Weights of a small GPT-style language model, trained from scratch on English Wikipedia.
Training: a variant of Muon for these matrices, 248M tokens.
Each number is 128 + 32 x the weight over the matrix's rms, rounded and kept within 0 to 255. Layers, rows and columns count from 0.

# layer 2 MLP up, 512x256, rms 0.187, rows 113-130, columns 128-255
[[145  98  78 173  84 135  76 124 122 128  90 103 148 165 108 120 116 147 125 164 157 124 123 140  72 137 129  96 181 153 161  80  98  70 108 114 137 215 134 118 120 132 147 157 110 155 151 141 156 100 135 121  81 133 146 152 160 100 121 140 137 126 126 147 158 151 144 120 130 111 148 105 111 133 112 105  71  93  90  94 159 138 118 160  93 149 183 152 138  99 126 108 163 142 137 169 131 152 131 104 117 105 119 159 172 111 169  97  90 159 155 136 123  95  86 122 193 127 155 115 127 125 106 109 131 118 112 194]
 [ 99 128 102 154 158 159 157 107  75 137 116 165 119 105 115 161 194 140 131 148 157 116 125 142 144  93 109 176 127 124 120 222 166 102  84 118 144 164 138 146 177 118  92  93 170 131 110  89 171 164 127  92 154 108  86  66 153 171 140 138 169 142 122  95 133 182 143 128  48 137 103 160 146 114 122  67 157 161 125 165  97 150 147  95 110  90 105 135 114 133 197 165  41 112 114 104 130 162 109 133 167 152  81  70  99 140 161 122 141  99 156  95 110 131 218  78 127 101 156 126  65 112 108 134 113 180 159 125]
 [ 97  73 157 151 122  99 134 102 114 109 134 179 101 105 126  79 134 110 166 146 132 144 141 167 133 127 123 127 147  74 169 120 102 132 144 159  99 126 124 155 107 144  82 113 102  64 156 156 109 142 151 108 143 165  97 173 139 180 181  61 111 134 162 134 126 137 153 130 125 135 113  57 118  81 109 149 133 126 149 103  92 102 125 133 124 153 110  65 136 201 159 135 117 173 146 179  22 136 152 127 171 151  57  95 124 193 121 143 130  93 180 107  86 167  94 108 148 165 154 125 107 154  63 109 128 123 119 124]
 [ 79 145 159  94  96 174 117 132 153 167 111  98  97  98 115 139  50 134 164 174 115 162 105 171  93 184 102 130 123 185 127 170 132 131 129 103 123 141 148 157 141 159  91 131 114 186 207  70  99  69 167 144 161 175 143 101 164 157 172 109  93 118 162 158  79 137  96 142 144 123 117  54  74 135 142 175 132  92 136 129 141 126 194  55 110  36 162 129 116 129 107 165 187  99 170 146 160 125 119 148 121 152 138 128  84 108 115 119 135  88 141 151 137  80 116  66  95 121 145 185  87 122 132 118 167 142 158  70]
 [120  76  72 153  93 104 110 118 123 148  63 169 123  74 164  89 110 145 136 138 123 106  95 142 126  88 164 151  72 104 150 104  84 105 125 121 117 119 117 118 127 144 140 129 151 157 119 167 129 118 161  56 171 178 128 124  80 159 145 119  43 132 175 161 133 109  86 131 168  96 135  52 151 127 151 127 105 158 123 169  80 158  91 158 105 139 143 143 137  66 159 117 167 104 104 130 149  84 129 141 116 141 150 107  97 134  53 115  69 111 156 145 139 129 102 131 174 162 103 113 147 122 150 143  95  97 123 129]
 [ 80 110 109 118 106 130 156 142 109  87 144 190 110 166 111  85 139 167 147 146 109 123 135 148 154 111  75 127 131 132 156 139 175 162 114 139 120 205 127 146 127 159 170  74 106 122 168 152 140 151 106 126  72 148 147 134  94 140 165  91  98 110 129 138  98 131  96 128 134 169 167  93 170 169 136  84 125 160 111  50 111 110 139 169  93 135 146 163 140  85  90 138 101  76 110 109 138  89 137 114 135  81 142 196 184 207 108  68 131 137  96 152  91 154 133 141 117 133 157 136 105  66 189 147 181 138 179 112]
 [117 145 106 119 152 143  74  41 104 146 110 116 166 159 128 101  72 165 127  73 137 134  80 122 109 150  97  97 161 112 132 116 178 141 141 223 165 191  88  94  93 164 101 139 129 116 105 164 148 146 116 179 152 140 144 166 104 147  44 112 142 127 132 166 110 101 100  92 197 112 183 166 146 105 136 123 102 118 111 158 150 109 118 131 124 129 140 132 113 182 111 106 124 115 163 122 114 133  87 124  97 116  88 101 150 100 173 133 146  57 151 122 139 110 172 141  94 170 114  64 154 144 173 160 100 106 144  79]
 [166 144 134 101 125 147 162 181 135 146 118 195 145  68 145 103  91 155 134  99 143 117 192  63  85 101  87 158 138  57 125 166 130 150  91 100 107 150  98 103 136 123  88 138 149 150 114 131  99  87 143 208 164 118  75 116 158 192 198 120 123 134 180 121 140 122  86 140 179 118 112 119  79  97 115 149 135 129  62  97 112 137 173  96 139 106 191  41 169  83 114 110 137 129  72 151 148  96 210  83 141 136 175 162 180 150 122 127 177 131 108 151 133 126  95  94 128  99 141 130 127 137  91 188 146 142 135 177]
 [116  87 130 106 100 131  63 112  91 128 159 141  97 153 150 123 180 133 101 159 112  84 196 118 115 112 103 150 147 184 185 126 109 152 143  89 130 124 104 139  96  95 145 143 130 143 226 140  75 136 109 160 110 130 109 122 169 144 109  91 117 115 109 118 142 190  72 125  92  58  93 160 134 162 139 180 172 146 133 119 155 136  79 144  87 137  68 134 122 137 159 203 135 132 118 139 212 127 134 134  54 140 105 103  83  77  73 131 143  80  55 157 138 130  78  85 174  98 142  80  96 118 169  93 152 128  89 196]
 [133 120 151  85 128 238 100 148 117  95 119 164 127 144 123 140  93 106 142 122 105 199 134 162 127 104 134  92 110  96 116 145 185 118 140  83 167 190  98 119 109 129 118 163 122 107  73 140  54 177  27  91 112 115 165 159  84  99 144 101 150  99 175 142 146 162 189  79  97 105 153 120 113 100 175 112 169  72 105 115 124 197  92 141 127 126 145  72 146  56 114 122 110 142 110 104 139 149 143  82  74 112  36 147 140 124  89  92 119 124  94  80 177 138 100  97 107 129 100 129 158 105 157  90  89 106 113  74]
 [176 184 149 160  96  72 137 120  96  95 148 145 156 118 129 142 147 101 157 119 123 115  98 159 140 155 153 165 137 118 122 135 132  99 145 105 134  81 142 104 110 177 120 146 129 130 164 144 195 155 167  98 102 160 116 104 141  91 161 146 147 163 131 142 154 149  94 163 143 114 154  97 125 131  68 134 114  91 186 108  98 164 148 172 181 116  81  62 129 183 124 111 106 156 129 133 127  78 110 127  94  68 107 141 102 149 116 140 145 103 149 122  97 141 123 165 119 112  54 130 119 120 123 110  77 130  94 117]
 [175 123 113 120 135 148  80  72  83 157 139 156 163  64 105 163 173 134 170 129 138 149 143 113 112 156  84 181 118 168 106 111  98 145 181 111  96 127 112 162 122 126 181 164 100 114 144 147 118 177  44  71 101 146  95 121  99 136 175 119  97 112 139 143  92 160 164 167 139 123 151 207  89 145 135  76 144 135  86 200 160 141 128 148 139 145 138 115 141 185 131 126 140 112 100 117 135 129 111 114 127  77 122 150 153 120 139 170 123  76  87 118 135 160 114 132 180 191 100 176 104 120 176 194 129 130 140 151]
 [ 88 138 112 198 107 127  94 127 116 143 121 152  78 102 174 155 118 180  72 123 139 126 143  45 165 136 113  80 117  73 104 144  78 171  99 179 124 121 163  76 159 106 126 119 128 144 184 147 123 104 141 215 157 202 210 106 149 123 144 152 145 141 172 148 148 144 100 123 121 115  85 133 102  98 133 102 142 111 132 124 134 109 144 156  88 170 154  86  83 127 113 117  99 117 138 160 142 146 108 135 115 112 132 130 127 133 134  99 141  82 163 139 117 152 104 132 120 134 141  57 118 144 127 107 100 106 139 120]
 [ 76 121 141 121 110 108 161 158 121 114 141 118 101 180 108 119 123 126 142 138  93 135 138 178 113  78 133  85 105 143 170 117 136 151  58 181 158 189  93 165 143 170 116 131 126 131 138  85 106 137  65 143  69 137  96 145  84  96 172 145 134  65 148 139 133 158 148 113 119 148 145 110 150 150 115  78 110 101  78 134 147 121 185 126  73 125 115 141 123  95 100 147 179 122 126  89 142 146 134  86 121 157 109 108 146 105 105 150 132  81 126 130 133 112  61 101 194 130 145 146 138 150 121 149 128  63 162 125]
 [ 90 101 224 180 172 154 112  99 168 194 119  62 135 152  79 122 105 161  81 108 132 121 126 221 138 143 148 134 122 166 155 131 154 131 157 159 123 188 121 132  68 138 137 123 107 104 130 130 127  94 152 157 118 160 156 124 121 103  98 148 130  75 141 140 193 149  94 165  91 116 116  91 120 130  87 109 140 128 169 135 175 134 162  78  68 194  80 105 149  83 145 143 104  42 146  94 126  74 150 104 134 105 168 181 137  99 182 102 170 124 197  70 141  98 135 144 175  73 100 133 138  47 121 118 197 165 106  92]
 [187 129 161  97 104 126 160 172 137 199 117 162 126 107 115  68  60  81 172 184 134  99 119 127 117 112 165  81 145  97 126  77  78 146  95 162 166  97  71 145 101 129 138 100 142 137 150 103 120 123 157 151 132 200 132  95 127 125 159 103  85 108 140 180 168 150 109 171 156 124 181 149 102 181 135 187  88 119 140 176 122  92  52 106 137 121 106  68 164 139 149 132 132  82 132 101 148 101  87 105 126 131 132 146 127  82  57 136 126 150 142 139 128 132 106  85  96 168  93 122 109  69 172  73 124 135 122  94]
 [140  94  95 164  52 124 143 121  86  61 118 164 151 165  83 121 107 171 101 171  83 122  66 125 147 152 108 114 138 120 109 134 107 171  80 155 121  88 129 158 116 100 143 180 115 126 149 127 141 105 132 113 138 148 146 100 142 129 121  99 158 106 105 133 115 160 135 124 173 134  97 178 109  99  90 125 126 106 125 138  92 154 115 115 129 134 141 126 131 129 134 125 157 130 134  94 135 122 168 150 147 153 172 103 149 141 154 146 165 185  25 116 126  78 111 150 201 166 129  72  82 149 143 180  75 185 117 200]
 [160  99  27 149 115 176 136 150 120  70 183 137  95  97  98 183 100  99 135  96 130 119 134 148 192  77 119 112  82 164 182 145 101  80  68 137 136 148  88 153  60  90 109 132 134 127 127 156 153 129 136 122 135  88 119 118 144 114 133  91 176  66  97 110  79 143  96  66 144 154 133 127 181 127 170 116 162 102  91  81 105  99 102 130  81 173 118 139 189 149 135 148 147  96 161 182 110 198 152 114  74 112 130 120  76  97 107 236  96 160 138 147 134 129 165  90 148 147 189 127 173 102 101 140 122 138  92 196]]
# layer 2 MLP down (transposed), 512x256, rms 0.0874, rows 113-130, columns 128-255
[[170 196 101 177 110  83 154 117  73 125 157 144 148 107 169 172 127 167 146 132  51 148  74 143 132 145 107 153 199 190  99  54 155  98 197 125 147 143  81 100 169 136 115 156 174 131  82 152 172 103 141 169 153 123 119 154 123 181  93 165 153 157 114 145 145  89 131  58 129  80  87 124 145 159 106  85 123 101 183 141 104 144 121 144  70 127 121 191 148 133 124 103 104 202 162 102 134 137 115 114 166  98 136 142  86 152 148  46 103 110 124 189 138 108 128 145  56  78 150  73 151  63 222  92 133 141 140 149]
 [ 84 176 115 121 135 195 119 186  98  73 122 131 108 106 116 100 166 139 171 183 127 108 128 116 101 103 160 113 111 160  18 169 127 132 168 114 127 105 129 120 132 131  74  67 149 146 141 170 123 124 108 187 151 143 149 106 162 138 111 148 188 132 127 138 129 115 134 197 120 126  96 178 120  94 139 136 173 135 167 190 145 140  73 121 103  98 131 157  80  96 143 120  56 102  99 128  79 105 112  90  58 108  76 130 100 178 121 154 118 141 254 147 128  89 162  82 137 228 165 168  62  71 153 116 122 123 135 109]
 [128 130  69 109 127 118 121 127  98  52 178 133  81  69 108 139 167 189 133 132 129 128  94 162 155 110 178 110 116 126 138  90  69 158  87 145 143  99 199 103 116 119 100  95  89 124 146 163 152 124 116 121 183  91  78  90 165 140 164  73 118 183  50  77  71 114 112  82 161 140 141 125 146 117 123 160 121  97 120 167  63 147  74  54 141  30 140 108 119 184 131 111 120  82 133 130 105 163 200 139  77 132 115  87 144 150 135 149 162 145 144 179 160  91 114 114 149 197 135 128  84 180 123 158 159  97 189 142]
 [121 108 120 130 153 128  76  82 138 163  88 152 119 112 109 173  88 159 114 145 129 115  73 124 165 114 133 129 151  89 106 138 141 136 124  85 155 165  74 145 210 177 135 117 159 144 180 147 139 166 121 115 121 144 102 152 122 105 104 112 100 212 107 152 199  97  73 110  70 117 182 165 132 109  43 161 131 103 140 144 129  88 136 135 171 132 158 102 151  97  70  96 128 121 160 119 159 133 171 101  81  95 123 112 173  92  84 170 141 149 101 109 160 118  92 115 106  69 130 133 147 161 106 158 112 152 191 145]
 [170 136 144 106 129 157  51 121 188 210 127 138  93 120 109 130 130 148 154 128  86 133 141 163 119  99 149 157 107  95 119 148 102 129 124 137  96 113 224 143  95 129  73 179 157 158 145 112 176 156 138 132 125 147 117 201 108 151 142 155 195 160  98 142 135 100 103 207  96  39 144  92 125 107 150 161 113 131 167 146  92 110  75 142 142 127 130 132 182 120 153  48  96  86 108 163 196  89 134 111 155 117 158 106 132 117  40 120  96 131 119 124  97 165 141 123 140 144 138 109 171 115 145 130 140 103 124 142]
 [112 158 148 168 145 148 132 158 143 117 167 233 182 124 175  97 141 104 171 132  96  82 150 235  83 120 122 116 127 130 133 165 170  53 167  76  99 156 147 144 140 109  97  78 140 112 142 125 119 113  91 166 152 153 105 143 150 101 106 119 126  81 105 158 119 148 137 138 122  89 183 207 171 120 147 143  96 124 125  97 102 140  92  99 154 110 184 146 138 164 110 132 125  71 115 154 208 185 171 103 132 109 143 195 131 121 164 123  97 121  57 131 116  94 101 115 133 136 160 119  88 111 100 119 185 114 123 111]
 [112 175 108 120 173 117  74  93  95 129 134 118 103 113 147 124 154 162 185 145 111  88 125  60 110  95 139  60 128 133  77 115 105  97 178 156 114 179 141 125 129 179 126 124 171 134 103  82  86 162 109 114 172 148 109  76 149 174 179 113 161 116 188 106 140 167 131 152 112 102 180 140  87  58 170 156 132 101 128 119  64  92 117 109 145 170 150 117  91 114 136 161  65 138 125 173 137  95  95 118 159 124 101 141 177 121 122 136 101 103 128 170 143 146 156 107 110  59  87 129 164 112  64 190 112  61 170 166]
 [130 167 133  90 135 144 130 112 160 176 128 164 156  93 129 141 110  98 194 152 127 120 165  77 129 103 131 109 115 145 108 155 187 144 135 129 132 116 139 162 152 121 120 131 149 182 166 140 127 149  96  71 189 136 158 106 170 128 128 103 150 150 140 110 149 154 110 138 151 132 134 175 120 126 142 112  71 150  81 138 164 180 135 125 140 152 143 128 125 126  83 146  74  65 132 120 131 132 120 125  91 162 153 156 124  76  86 132  98 137 155 130 117 163  98 109  74 123 155 117 112  89 138 151 164 162 105 109]
 [ 93 124 113  94 104 144 142 201 148 135 137  85 165 148 145  75 135 145 141 149 129 152 146 185 174 174 135 155 130 139  72 165 110 136 194 135  86 178 149 147 180  84 140 144 105 186 138 152 142 120 100 157 140 110 104  91  99 117 131  82 149 137 135 122  91 206 170 111 135 174 168  91 157 136 162 130 136  79 185 130 154 120 129 130 105 143  62 197 139 116  79 162 120 100 151  87 146 117 131 181 155 163 147 115 128  92 135 144 167 138 126 120 173  69 129  87 130  91 133 142 147  82  99 126  83 145 152 145]
 [123 134 123 110  64 150 112 185 130  93 159 175  79 106 139 126 171 171 114 135 153 125 104 147 119 132  96 131 127 196 142 132 123 120 161 121  76 128  86 146 134 116 150 126 142 123  91 104  71 180 131 116 142 122  96 128  54  93  79 175  79  95 130 153  60 136 128 134 173 104  86 133  47 118 135 104  92 124 131  96 189 108 111 145 110 125 175 142 189 141 107 146 128 137 100 129 147 166 137 116  73 117 145 146 128  89 110 177 120 153 131 121 142 116 108  83 134 132 147 142 168  88 117 138 107 109 142 140]
 [138  74  87 138 122 144 110 126 176 111 140 115 203 143  96 126 140 136 132 124 136  69  65 102 170 180 126 199 179 175 141 107 194  96 152 126 161 139 153 126 156 123 238 150 150 122 146 125 179 131 146  98  86 106 110 148 126 154 119  62 111 110 189 208  97 143 118  91 137 104 136 118 153 139 184 113 117 120 156 119 159 129  89 181 138 129 100 129 138 123  57 172 149 132 117 105 182 107 152  76 120  80 124 148 133 216 158 230 110 162 161 149 101 138  79 131 101 111 157 120 158  87 118  37 104 138 121 140]
 [153 166 185 126  58  51 107 161  86 128 141  74 166 121  77  83 187  85 191 104 146 149 172 112 146 158  85 166  63 153 186 144 197  89 120  83 117 142  86  86 109 115 185 121 145 133 125 149  85  78 180  72 130 165 145 167 130  97 119 126  98 135 135 145 184 100 172 198  82 145 114 164 126 157 180  59 110 117 106 108 180 123 115  91 127 134 167  64 138 137 133 147  96 157  88 133 142  89 105 128 195  79 170 185 103 140  92 172  60  89 157 178 142 151 119 135 162 159  77 115 138 139 150 121 121  98 162 145]
 [168 191 134 112 135 114 152  92 145 150 124 166  91 118 127 105 166 163 108  73 124  67 139  63 128 170 108 135 106  98 165 115 179 122 105 127 162 150  85 197 209 107 145  90 120 148 104 134 131  86 127 155 154 131  79 154 112 115 102 154 131  83 134 214 145 111 119 183 162 162  66 111 103 117 137 100 108 158  94  49 144 147  81 106  70 126 137 109 112  94 135 132 124 143 144 118 187 137 114 152 162 149 179 135 175 162 127  92  84 108  99 153 142 142 126 197 131  89 146 143 132 114 124  81  74  83  88  75]
 [ 81 176 154 119 120 117 177 151  70 127 173 129 102 138  91 117 138 154  70 126 131 124 115 133 125 102 166 100 106 119  51 124 158 128 159 162 123 148  96 117 110 113 119 161 100 128 107 179  84 196 167 114  60 109 105  79  88  84 165  81 145 104 193  86 119  99 148 209 122 140  98 113 184 118  93 138 151 107 140 132 142 131 208 147 127 180  26 113 159 109 108 166 145 158 166 145 118 199 178 122 113  98 148 110  68 148 139 107 129 137 120 150  98  97  31 103 132 118  98 115 110 159  69 153 130 120 161  95]
 [ 86 137 167  88  52 185 113 199 107 111 151 141 234 128 142 123 122 129 107  75  98 206  95  94  58 145  85 101 136 134 164 147 132 102 235 127 156 140  79 138 117 170 106 109 167 114 127 123  75 110 102 151 113 151 125  77 167  84 159 211 118 115 152 118 121 106 133 155 114  98 142  88 131  88  53 112 114 176 141 185 116 200 163  64  61  95 134  64 182  79 147  91 186 178  84 178 108 151 138 140 145 169  95 148  78  75 113 159 136 139 212 123  69 141 125 110 174  65 151  89 166 120 151 121 175  98  84 131]
 [160 110 103 179 112 151 162 180 112 146 112 156 170 103 141 129 220 136 111 138 112 171 132 172 102 124  85 125  85  78 114 111 129 108 104 181 142 140 111 145 144 144 136 139 115 173 161 101 129  68 110 137 175  73 175 154  52  71 157 157 111 158 117 171 172 113 102  73 132 157 148  89 114 164  68 201 150 142 154 221 164 146 117 145 172 148  59 144 142 194 133 139 137 154 137 167  99 126 106 118 127  94 159 130 124  70  89 161 175 119  98 185 145 113 180 146 134 139 145 128  89 161 115 123 136 155 132 108]
 [126 109 104 177 110 172 143 137 167 163 121 104 148 152 131 121 117 139 140 197  51 102 150 176 149 154 125 146 141  96  84 129 156 159 161  86 128 118 146 147 189 156 138  88 168 181 113 112 102  87 147  80  85  75 146 140 106 174 135  97 148 190 153 151 147 120 141 154 171 186 206 169 100 137 109 131 171 140 124 119  84  60 177 136 139  71  51 115 117 143 133 101 145 176 124 158  85 145 120  95 113 103 130 151 162 108 119 156 130 104  94  91  56  99 136  97 147 179  89 111 119 127 202 137 210 132 159 131]
 [124 115 107 134  94  90 158 130 146 165  83 126 181 109 110 111 101 159 105 148 115 160 135 132 107 173 149 131 172 105  95 118 157 145 150 130 165 140 117 160  98 135  82 105 126 137 106 154 126 126 164  91  79 163  98 136 172 128 104 144 100 178 226 165 205 124 130 139 119 153  97 170 150 136  71 108 143 102 130 126 134 152 129 185 119 102 187 136 135 123  83 141 144 101 111 125 138 178 165  63 161 132 168 172 124  95 112  96 131 123 144 111 183 102  93 115  72 107 132 124 113 205 167 168 163 143 123 155]]
# layer 2 MLP gate, 512x256, rms 0.182, rows 114-131, columns 128-255
[[144 136 176  95 113 175 126 158 125 103 131  70 141 144 106 155 138 113 131 191 118 130 145 110 132  89 159 202 170 181 108  74  96 121 147  94 182  67 137 125 153 110 144 145 129 131 147  89 147  98 196 109 154 131  92 115 119 105 123 140  90 120 118 149 176  88 141 154  67 108 130 119 124  72 191 159 163 214 154 154 149 165 122 136 111 184 100 116  81 157 130  95 113 107  98  91 159 154 135 137 109 163  79  84  84  75 187 147 122 129  97 148 139 137 183 150 163 140 191 160 180 140 118  75 162 162  67 167]
 [139 154  95 113 154 182 108  93 170 183  86 172 158 141 137 129 115  78  61  95 148 203 116 120 144  98 130  86 134 108 112 102 168  53  91 137 130  94 127  45 164 117  92 139 128 149 107 132 147  73 149 128 118 160 143 119 184 119 100 191 106  89 128 171 154 138  96  93 107  95  80 118  91 130 158 123 200  73 197 111 140  88  54 154 158 124  97 195 129  95  85 145 144 123 102  70  93 167 127 122 114  40 143 125  74 106 112 117 126 178  82 116 185  76 133 158 116  83  94 142 131 141 161 115 125  85 177  28]
 [ 84  48 136 132 170 183 175 135  97 141 149 131 167 119 140 154 104 130 106 149 104 129 124 175 158 119 136 225 158 191 185  92 121  92 166 125  74 126 213 115 103 137 127 128 142 103 155  64 102 157  96  97 136 151  64  66 194 133 122 124 102 104  98 141 140  99 129 194 216 184 159 152 142 145 193 148 216 134 135 174 142 125 110 126  66 193  85  94 166 190 170 143 173 149  87  88 138  98 100 172 161 136 205 151 144 127  82 104 177 241 103 183 176 165 213 157 106 148 113  69 135 116 160  99 107  90 131 127]
 [177  92 128 157 102 107 129 134 131 176 126 132  89  97 111 113 126 147 171 165 145 105 122 142 101 140 135  96 193 112 107 107 142 135 124 107 138 115 159 178 144 153 130 135 120 105  52 117  80 161 137  71 174 107 149  58  67 164 114 125  81 145 209 124 155 110 156 116  91 107 109 102 124 116 147 114 147 115 140 113 170 133 119 132 117  87 145 111 114 106 152 104 122 136 141 122 125 203 124 113  98 168 107 160 192 101 158  64 114 132 144 123 182 128 101 172 164  94 116 156 185 125 142 122 129 107 128  86]
 [154 161 162 106 149 148  52 104 165 113 183  92  95  27 175 138 126  85 127 113 130 140  90 108 157 151 118 135 162 162  28  93  84  87 138 130  93 145 174  95 106  60 158 144 174 123 148 120  79 110 140 144 190  83 115 131 115 162 142  86 133 175 135 136 101 142 116 160 159 146  79 125 126 102 145 123 157 117 175 130 104 183 105 145 129 127 118 118 174 148 144 124 116 168 125 139 119 132 117 153 155 185 102  91 155  51 181 200  66 141  94 136 137 104 121  97 116 104 144 139 175  96 102  98 128 127 121 131]
 [103 171  61 145 122 173  88 129 108 104 140 108 133 145 130 123 155 166 132 150 158 189 121 150 163 101 135 176 151 143  90  91 152 163 144 123 134  64 154  92 107 130 133 113 150 145 125 140 142 150  85 106 125 118 106 161 156 121  80 163 154 132 177 164 118 134 183 150 149 145 148  88  88 125 182 149 139  95 147  94 101  92 154  87  97 175 118 113  57 170 163  99 160 123 176 109 142 129  86 134  72 113 145 139 195 113 133 139  83 159  80 192 141 161 124 145 209 165 115 153 159 139 147 211 139 109  95 140]
 [120 135  98  95 162 159 204  88  75 138 173 144 147 121  74 106  97 145 151 107 113 127 160 174 129 127 103 130 141 116 138 131 149 128  95 124 152 164 132  91  94 177 123  85 121 145 141 180 153 175 154 126 179  86  44  96  72 128 119 143 155 140  90 142 145 170 186 149 168 173 154 165 111 167 129  87 138 103 137 176  89 136 130 145 182 120 114 179 123 123  95 127 164 101 143  74  88 128 115 107 122  69 139 162 130 143 110 102 138 164 141 192  88  97 165 113 123 133 146  71 127 130  98 185 171 106 144 154]
 [165  53 112  74  97  56  96 118 111  80 105  99 134 127 196 174 123 136  47  99 155 118 215  77 124 102 139 100 127  83 156 114  98 117  98 135 144 180 122 130 120  71  93 103 100 119 113 129  87 139 125 101 123 124 122 140 125  97 146 163 122 142 117 114 125 154 139 165  98 137  60 161  91 159 187 113  76  96 164 173 132 135 100 106 157 118 132 133  69 115 197 120 105 109 111 156 128  95 167 149  75 127 102 108 180  76  71 108 156 126  96 181 194 107 118 129 158  96 104 108 104 116  94 177 123  89 143 170]
 [ 94 164 115 171 165 109 220 137 158  68 125  93 121 133  97 119  89 175  99 180  70 108 152 128 143  95 178 109  89 120 116 154 131  66 150  88 131 131 130 131 207 132 255 117 106  87 102  75 170 178 127  99  87 214  96 112 176 129 134 141  83 160  91 143 130 111 140 113 122 112 169  99 135  85 185 167 130 109 168 112 184 116 102 123 103 118 129 136 119 183 182 116 102 116 160 104 157 115 121 104 155  83  88  59 128 160 138 170 156 142 125 146 124 198 100 190 132 172 136  99 145 144 110 162  73 137 127 150]
 [161 143  94 147 109  84 126 100 151 124 121 129 135 168 158 158 163 172  92 121 167 144  78 113 103 119 138  86  81 114 139  97 120 115 158 125 129 111 114 197 148 183 165 144 198 107 198 108 116 155 108  88 149 102 120 147 140 120 119 155 153 154 151 103 155 119 154 140 183 122 186 129 149 126  45  69 118 127 175 123 133 168 109 155 115 151 137 141 131 163 148  92 143 154 135 163 160 143 130  93 170 117 114 114  93 155 130 163  90 158 128 115 162 167 118 132 130 118 127 141 131 108 128 114 132 122 139  85]
 [135 141 146 179 124  80 105 104 121 165 155 114 134  90 154 110 176  76 200 146 160 105 148 110 119 139 110 202  93 122 128 188 119 179 158 141 123 119  98 174  96 143 125 147 166 140 179 123 121 130 120 107  94 186 105 101 160 168 122  97  80 130  88 161  73 124 172 106 124 123 112 130 131 163 136 108 166  93  95 139 150 147  86 122 118 150 152 117 115 174 172 128 125 165 158 142  99 165 138  77 151 102 151 186 118 108 146 110 128  99 112 173 163 122  93 161 145 182 120 166 122 124  77 166  41 143 146 181]
 [105 128 117 192 221 109  77 120 159 158  74 140 131 131  57 103 118  89 187 143 166 123 120 167 145 163 173 114 139 165 166 101  92  57  83 171  82  57 127 130 146 126 137 138 147 131 155 100 134 130 125 164 112  88 110  64 138 126 116 145 156  80 107 111 160 107  94 170 193 127 120  83 159  98 125 133 130 145 164 119 158 180  93 216 168 140 156 165 107 113 148 110 147 153 110  71  45  94 115 135  99 105  50  82 135 143 110  85 142 157 113  81 172 166 106  95 147 105 126 174 114 144 138  97 109 118 123 116]
 [129 111 205 136 136 114  95  92 120 129 120 107 129 143 146 139  83 119  67 171 168  81 158 151 185 139  66 118 174 110  97  97  98  96 190  84 135  89 173 117 151 113 143 137 137  64 144 124 160  93 127 146 170 150  74 174 138 152 174  87  97 200 155 152 154  94  93 164 157 131 150 107 102 110 142 123 109 106 163 185 168 127  67 162 141  82 134 149 142 169 119 115 136 145  90 154 165 127 169 111 153 124 156 134 116  89 109  75 104 145 130 137 148 107 146 135 119  78 170 132 107 127 105 128  87 150 116  72]
 [178 163  69 187 124 100  74  98  51 154 100 123 112 166 123 111 225 120 124 112 140  92 118 153  81 132 128 176 239  81  55  60  99 123 106 164  79 125 142 111 116 100 132  88  96 162 168 119 139 138 161 127 108  88  61 143 138 132 147  52 114  96  58 140  86 115 149 164 108 147 119 103 158 121 167 135 112 126 117  95 148 109 190 179 137 132 148 167  85  95 121 116 135 161 140  88 135  93 187 164 118  96 141 122 141 140 136 104 114  93  80 159 174  83 105 154  80 196 106  83 113 138 121 113  94 110 179 104]
 [136 179 121  96 188 145  82  99 146 205 204  59 150 122 124 156 154 105  92  84 132 167 158 110 141 113 124 145 112  75  99 148 154 114 163 105 123 147 123 137  49  54 123 129 114 150 105 160 127 155 122 123 163  93 140 118 132 170 124  79 177 156 133 108 132 126 141 159 131 164 122  90 110 100 134 149 169  92 105 107 206 169 204 101 168 135 155  60 117  93  74 134  98 159  72 111 133 214 146  82  76 168 101 120 139 151 159 116  78 171  90 119 103  70 138 179 117 127 117 148 138  95  86 178 118 108 107 143]
 [ 86 136 112  98  80 108 123 116 101 107 107 109 151 114 114 179 134 206 165 139  95 174 185 149 129 134 170 107 171 146 135 140 141 146 166 169 167 113 110  73 140  72  92 154  53 113 101 142 184 136 129 145 119  88 110 130 127 127  79 119 218 127 108 161 187 154 127 127 121 148  97 120 156  88 154 128 230  90 174 174 179 160 126 105 134 122 100  72 184 138 109 108 104 107  75 149 158 134  76 136 144 173 151 169 110 124 113 117 173 180  94 147 161 152  47 100 140 131  75 143  54 147 147 129 143 112 143 117]
 [ 73 154 128 116 153 132 173  99 153  97 168 116 119 157 104  91 161 166 130  93  88 164 148 102  56  84 163  95 138  98  70 182 227 172 132  79  91 165 209 130 114 148 143 112 146 157  92 171  73 117 128 126 135 154 127 118 133 132 142  89 126 149 158 177  91 134 112 107 151  35 137  44 159 123 113 121  65 138 175 126 145 199 122 119 161 147 162 118  72 125  89 104 135 131 111 125 208 133  62 108 121 132 118 153 164 119 151 114 154 211 114  78 160 128 102 193 155 158  94 160 183 129 126 131  59 110 135 156]
 [140 127  70 136 107 126 138 113  93  86  76 102  79 133  74 190 142 115 101 165 134 126 171 143  82  91 109 122 109 123 105 135 140 147  49 153 128 166  96 190 122  68 103 187  93 125  91 176 182 104 137 107 174 132 172 110 126 129 135 136  80  93 187 173 190 174 157 126 192  96  97 101 128 109 139 102 120 158 169 105 103  52 154 155 207 133  91 133 140  88 173 168 142 101 125 103 174 126 142  93 133 108 117 165 151 112 128 143 114 181 145  85 135 119 109 141 103  64 125 112 113  74 113  94 136 112 177 130]]